config = dict(
    n_layer=15,
    d_model=64,
    n_head=2,
    n_kv_head=2,
    head_dim=32,
    d_mlp=256,
    vocab_size=2048,
    activation='relu',
    norm='rmsnorm',
    norm_place='pre',
    norm_eps=1e-05,
    positions='rope',
    rope_base=1020.0,
    rope_fraction=0.5,
    qk_norm=True,
    attn_scale=0.32,
    bias='qkv',
    tie_embeddings=False,
    parallel_block=False,
    extras=['shifted keys', 'gated attention', 'a norm on each head', 'an embedding shortcut', 'capped logits'],
    init='trunc',
    init_std_qkv=0.0979,
    init_std_o=0.0179,
    init_std_up=0.0979,
    init_std_down=0.0179,
    optimizer='muon_variant',
    lr=0.0128,
    beta1=0.95,
    weight_decay=0.0079,
    lr_head=0.0103,
    grad_clip=2.0,
    warmup_steps=0,
    schedule='wsd',
    decay_fraction=1.0,
    decay_shape='linear',
    final_lr_fraction=0.0,
    batch_tokens=[8192, 16384, 32768],
    seq_len=512,
    doc_mask=True,
    train_tokens=150100000,
    steps=8178,
    dataset='wikipedia_en',
)
Each number is 200 + 40 x the weight over its row's rms, rounded and kept within 0 to 999. Layers, rows and columns count from 0. The size before them is the row's rms in percent of the matrix's.

# layer 4 MLP up, 256x64, rms 0.544, rows 178-203, columns 0-63
098,187,200,174,244,199,184,205,214,202,176,195,148,155,186,213,237,226,171,222,199,202,225,230,124,271,193,169,188,200,199,257,170,185,155,89,114,247,129,193,122,241,238,190,207,140,234,227,180,153,271,205,209,184,124,217,265,182,173,207,139,238,176,251,224
106,231,199,204,126,147,259,212,188,196,194,239,277,173,197,220,227,180,207,211,188,194,234,250,202,258,189,292,191,219,184,191,227,180,203,183,119,218,218,150,177,152,268,216,234,239,214,190,235,226,250,132,278,254,202,219,204,205,267,96,140,227,217,152,187
115,258,241,115,279,199,204,227,215,166,179,149,239,105,176,114,226,167,193,168,134,200,252,167,212,195,208,165,213,269,247,222,166,195,185,263,205,211,195,238,187,266,219,158,174,233,221,270,254,196,246,195,219,205,177,199,252,222,219,183,195,221,262,130,196
112,224,220,294,171,259,190,183,172,133,225,138,178,177,144,249,227,187,132,191,174,184,231,225,277,192,196,236,184,210,226,236,166,221,121,194,252,186,230,231,163,155,224,183,156,156,252,183,124,232,165,186,221,241,207,242,232,182,233,138,125,189,234,262,169
113,204,174,204,244,263,212,238,193,184,211,103,238,176,249,188,194,162,218,173,201,287,208,188,194,157,217,197,152,235,187,188,236,209,184,180,173,257,264,203,143,267,197,182,268,204,222,260,195,222,231,150,238,146,214,190,109,261,105,250,180,248,211,193,238
106,210,142,181,257,271,208,230,198,232,123,143,119,260,198,221,244,222,207,254,232,214,226,229,146,115,190,210,206,206,198,169,176,186,177,190,239,192,146,183,239,274,199,249,154,153,258,228,159,191,242,273,205,150,165,200,213,211,196,103,235,203,216,174,217
109,189,241,223,195,226,123,198,233,289,163,175,152,236,190,180,225,230,190,141,261,167,155,223,156,278,198,220,152,191,207,186,298,192,154,186,177,162,254,181,218,223,193,197,168,154,136,194,250,173,200,193,271,223,165,155,129,174,257,175,212,129,239,166,204
118,152,199,163,206,115,233,212,184,158,114,164,251,185,231,149,227,201,255,214,165,235,184,211,223,182,219,172,214,165,266,169,224,232,140,176,217,210,242,211,245,218,208,181,185,177,186,226,151,208,268,100,180,268,201,136,158,262,255,136,220,256,184,242,226
020,227,212,198,261,255,101,200,251,150,221,181,189,321,128,176,223,235,143,135,198,198,226,241,218,224,190,157,210,185,145,179,183,183,226,160,229,246,215,214,254,244,157,202,149,174,227,245,232,235,230,215,263,202,227,243,134,210,172,189,189,261,155,210,216
107,226,256,123,244,196,183,107,264,104,242,216,213,190,202,188,228,146,179,154,230,268,260,184,269,150,235,243,155,168,153,240,204,240,215,234,201,245,204,189,266,211,114,258,179,222,174,219,237,207,250,246,209,169,198,219,192,223,190,176,197,206,213,195,159
098,217,191,241,197,187,246,206,254,135,166,189,212,222,161,146,172,140,146,148,194,166,196,130,181,213,197,189,236,109,243,211,257,159,162,194,189,261,172,252,155,169,192,214,246,194,111,124,211,148,207,221,209,180,185,258,209,213,146,109,211,178,142,226,207
101,166,189,164,151,218,129,165,219,175,219,238,228,254,243,179,181,196,124,201,226,151,173,186,155,250,244,156,229,229,165,206,230,183,103,145,140,255,215,219,153,157,203,235,164,179,162,169,178,280,306,183,203,191,162,193,170,191,255,188,182,150,221,237,162
089,177,224,198,182,236,298,195,208,290,159,208,154,180,207,199,159,223,196,184,190,217,209,185,154,147,149,276,291,167,188,180,128,226,189,194,168,289,247,255,286,199,188,191,209,172,238,214,255,200,192,228,227,196,172,184,269,216,152,145,167,248,166,214,208
105,252,229,133,191,239,223,211,216,236,204,147,144,243,185,174,162,250,216,110,251,211,199,192,109,207,200,269,165,134,187,237,140,205,264,132,141,162,155,168,224,182,165,194,174,225,176,214,190,263,184,103,198,214,241,226,166,193,200,187,201,208,248,156,181
105,267,263,195,187,231,229,165,232,152,260,143,133,197,174,211,258,221,195,223,186,222,247,246,221,195,244,203,141,196,210,145,183,219,137,150,181,176,133,221,156,262,145,216,258,165,273,222,156,206,196,160,188,271,145,240,193,227,201,182,146,252,262,202,213
097,153,219,178,235,224,318,222,262,193,145,221,225,164,283,152,188,191,201,222,259,220,241,274,105,201,244,176,204,227,202,217,181,193,232,150,176,193,198,139,227,204,232,270,243,171,200,274,146,144,207,177,218,199,182,159,236,205,178,184,166,177,200,145,240
101,143,174,254,135,216,168,140,235,212,211,171,167,170,185,253,214,245,214,157,196,245,178,234,121,195,207,163,136,204,230,121,135,243,198,100,223,228,166,221,173,137,224,196,182,128,146,211,260,181,203,224,268,232,240,173,229,230,197,165,258,180,198,202,198
014,169,143,196,177,155,152,239,175,124,197,217,213,164,157,171,221,251,138,205,236,130,264,257,132,196,195,168,187,163,117,180,142,241,183,209,204,220,159,205,264,198,193,239,260,185,224,164,207,165,171,161,220,252,191,186,101,264,248,178,175,176,193,153,190
100,244,197,165,195,211,285,194,266,150,199,180,156,175,175,196,224,243,184,172,199,212,244,166,201,185,194,120,215,220,258,193,166,163,209,182,197,264,172,164,133,202,156,219,241,152,149,210,263,246,303,175,150,181,166,192,118,159,199,233,178,126,214,171,259
106,233,166,234,215,203,235,208,223,158,237,207,167,276,187,193,267,184,245,247,240,168,123,246,196,153,236,216,159,135,205,186,237,190,234,158,184,230,208,167,115,126,148,210,197,117,178,147,167,189,179,253,213,183,188,112,197,170,250,147,204,192,182,271,219
105,172,154,148,154,150,170,210,301,242,218,152,239,157,140,180,206,201,192,228,206,227,258,194,210,246,147,170,154,173,189,179,152,217,260,160,137,201,203,232,214,198,181,145,253,234,225,278,168,262,216,172,199,134,221,186,122,164,241,189,204,193,121,229,180
096,176,233,259,160,200,183,231,167,228,196,266,134,281,143,228,243,150,141,201,238,220,213,231,189,138,160,188,178,261,166,225,176,179,259,216,183,228,222,267,211,209,194,278,236,189,196,213,228,198,182,134,291,231,215,261,206,153,274,202,195,204,250,160,234
101,242,192,222,183,232,208,251,180,234,206,164,249,221,199,224,249,186,277,135,216,221,208,211,191,146,187,112,213,234,198,180,226,256,221,222,162,302,185,233,197,155,185,190,158,130,192,274,178,244,255,257,272,246,200,250,208,181,119,151,146,214,194,202,202
109,262,223,191,187,244,215,208,177,184,237,162,246,162,197,242,220,271,182,204,163,99,195,252,161,199,151,216,185,246,179,141,227,206,214,159,253,157,265,230,175,191,220,239,256,192,200,222,218,250,200,157,180,198,110,208,181,216,182,150,229,213,160,123,88
107,207,198,178,185,213,222,197,198,172,224,239,224,207,148,206,193,221,222,125,264,147,212,167,123,248,172,191,230,219,203,181,241,128,210,205,253,133,168,180,205,290,187,203,264,216,211,266,165,204,187,213,244,202,172,61,209,219,189,160,264,231,260,249,197
099,176,245,205,172,211,128,110,250,121,270,239,215,262,198,216,219,139,203,175,232,151,136,159,203,168,219,164,217,212,161,136,198,235,223,147,159,184,163,201,188,162,211,182,215,141,140,189,194,152,218,212,166,224,207,184,224,211,245,166,162,251,294,206,132
# layer 4 MLP down (transposed), 256x64, rms 0.141, rows 178-202, columns 0-63
102,243,184,194,173,183,242,207,190,121,196,203,196,279,207,194,195,248,192,157,170,201,126,165,206,195,243,168,192,199,236,146,221,222,190,245,201,162,238,148,166,238,157,219,241,309,120,147,229,176,228,227,217,180,307,268,185,199,228,262,190,145,219,232,226
108,101,200,231,171,184,285,243,193,184,138,180,147,236,255,165,160,196,162,176,160,214,136,210,247,244,201,193,190,227,130,299,145,235,152,193,154,143,207,192,254,216,125,187,262,178,196,175,188,181,212,185,232,236,187,183,216,196,154,236,195,192,143,179,246
107,226,163,233,155,181,188,192,166,164,178,221,213,186,228,200,163,166,229,210,193,201,216,303,157,159,202,193,154,208,194,196,98,124,221,198,181,202,227,210,193,217,173,204,201,239,139,204,115,149,79,233,233,182,160,202,94,153,174,208,239,156,194,187,235
104,229,203,156,183,184,203,206,283,195,243,249,265,263,225,167,187,216,281,214,225,248,189,179,164,205,232,157,189,189,211,181,161,150,232,203,219,287,190,252,216,170,257,118,270,258,217,235,213,150,227,224,210,205,249,157,157,195,143,195,186,230,125,139,159
120,213,173,200,142,212,206,233,230,164,163,196,206,217,110,214,128,281,131,230,213,160,169,217,188,146,189,185,239,210,212,132,248,214,179,170,193,226,283,172,162,231,197,225,117,145,195,198,153,187,217,169,236,158,266,198,169,182,176,155,146,267,178,179,123
103,194,235,197,164,226,123,209,218,155,258,207,194,183,200,215,211,215,231,249,247,215,215,194,229,263,237,209,226,94,201,228,158,192,223,189,195,210,234,103,200,191,213,124,206,236,106,184,170,154,187,83,174,236,197,186,257,255,218,209,143,202,157,168,214
101,205,194,128,185,195,219,219,204,229,146,197,146,175,208,236,251,219,160,208,89,227,168,227,176,165,179,178,191,184,191,221,215,217,293,243,235,161,172,295,139,181,199,226,184,186,288,222,234,273,229,189,229,166,158,149,262,239,223,273,210,209,197,233,238
134,190,159,121,189,184,148,228,126,205,217,228,183,180,197,207,168,123,209,198,166,157,271,171,199,193,289,172,206,204,256,231,176,259,193,208,211,170,176,116,179,177,207,189,183,230,176,198,180,229,118,173,171,227,224,188,263,237,238,229,144,208,162,163,81
023,207,245,309,200,264,190,224,161,222,201,187,187,201,177,199,265,212,197,119,182,159,181,252,205,209,232,251,258,218,155,208,234,227,238,268,178,178,125,231,231,240,198,256,164,200,174,191,210,110,249,238,178,163,207,177,279,189,251,138,218,151,153,202,194
098,211,278,183,95,210,243,203,218,229,202,181,155,188,235,195,201,179,215,267,217,156,187,228,192,206,261,229,170,233,177,204,208,160,196,177,172,184,270,210,197,254,163,203,109,166,210,233,273,256,216,210,274,193,163,273,204,211,279,223,216,162,109,216,235
097,278,159,216,233,165,100,196,209,225,150,231,175,235,229,191,178,211,244,153,188,222,224,254,202,121,147,220,193,221,209,191,186,190,233,208,244,117,224,157,202,303,159,218,278,266,152,217,207,186,222,225,125,255,222,263,187,218,219,230,211,235,219,203,185
115,197,181,221,261,270,188,155,238,210,205,197,227,261,287,169,188,119,160,200,161,212,225,188,130,195,240,199,140,171,232,228,242,183,237,166,207,206,135,232,204,192,263,163,169,191,228,296,164,230,180,251,151,216,216,205,160,282,211,148,236,188,269,225,179
083,194,218,184,233,239,190,160,197,165,234,247,190,293,152,215,228,157,236,255,240,197,195,233,313,215,193,184,148,280,224,227,220,221,228,252,201,153,190,89,194,148,173,221,184,197,206,123,225,247,166,150,177,153,206,211,243,194,230,241,204,187,241,183,256
097,198,172,214,260,219,219,141,238,249,209,175,221,184,204,153,147,142,154,216,254,203,160,175,207,224,216,309,226,191,238,157,205,196,185,237,169,113,170,132,162,249,160,251,192,205,225,257,188,207,201,234,152,172,228,125,188,203,219,129,235,210,168,186,106
099,257,164,260,225,270,225,167,174,204,254,101,221,175,180,179,195,284,225,190,149,214,191,237,236,171,255,255,199,166,198,201,132,185,203,220,166,162,263,192,227,240,227,143,203,120,230,155,205,185,215,190,235,186,154,279,247,161,143,244,214,193,155,162,198
100,149,204,201,164,224,159,248,163,158,180,226,187,220,140,174,199,213,221,231,150,158,238,206,232,179,239,232,191,232,190,204,268,142,224,270,201,274,263,230,217,150,219,206,211,143,133,215,131,266,240,267,180,152,259,221,217,189,242,237,202,179,133,283,200
109,249,141,280,206,199,220,148,199,260,160,204,157,213,209,213,156,153,152,208,149,189,157,243,161,139,219,182,245,169,239,146,218,168,200,183,206,215,265,198,168,236,254,95,264,228,206,150,207,255,129,229,194,186,149,223,217,232,231,183,155,181,132,167,215
019,206,170,234,258,264,208,225,179,253,170,209,208,209,175,217,280,181,205,212,256,239,164,153,224,213,230,234,215,141,203,198,279,158,251,189,222,183,197,215,222,161,230,248,238,246,197,144,177,220,243,225,218,197,286,277,215,295,245,119,246,189,192,195,135
092,236,186,168,209,150,215,202,144,135,191,231,167,217,248,226,268,278,172,262,201,194,196,237,201,159,194,226,153,210,123,157,182,170,151,242,194,157,250,171,258,175,229,170,199,208,255,197,176,180,300,224,263,223,107,232,219,215,204,232,236,226,276,219,220
114,239,259,146,263,205,260,173,160,174,190,242,257,158,219,154,196,220,170,215,208,184,166,220,194,103,171,207,226,216,227,262,235,177,304,204,146,164,184,235,264,180,206,203,150,160,127,204,174,218,217,238,144,172,114,191,217,166,159,204,152,162,226,192,235
102,153,211,215,184,206,185,180,142,165,237,162,211,221,211,135,114,210,183,169,188,183,243,180,126,206,158,165,153,244,268,237,193,178,111,216,223,153,112,193,241,133,204,187,185,212,170,157,228,224,221,161,228,200,176,200,182,157,248,260,167,249,188,215,305
086,208,190,251,246,253,198,197,182,162,288,174,171,144,224,132,79,226,250,165,215,191,134,137,190,217,266,182,202,198,244,168,205,222,152,153,236,217,208,202,177,216,198,131,180,266,216,152,143,223,178,203,163,173,194,181,203,226,191,185,206,265,138,256,169
106,123,195,205,221,152,156,157,187,110,154,139,221,179,145,195,202,218,191,228,193,218,187,232,194,259,121,283,188,242,156,186,202,118,204,257,216,184,147,185,222,179,221,175,250,230,213,150,216,208,223,180,110,192,220,233,252,139,246,188,215,247,246,199,249
102,236,185,140,210,130,185,201,276,249,231,158,206,228,179,217,207,162,241,259,199,225,251,157,113,178,234,190,160,141,311,192,156,220,196,229,191,229,181,190,163,195,186,144,195,165,205,184,262,242,128,214,211,203,254,220,202,262,248,226,154,134,174,243,195
102,246,231,173,136,147,245,195,190,180,222,195,261,148,156,284,218,314,163,215,167,204,242,262,180,215,173,253,171,175,239,204,211,193,177,189,244,291,139,172,247,190,225,233,155,156,225,178,220,128,196,198,131,236,177,216,203,160,188,214,172,199,260,177,211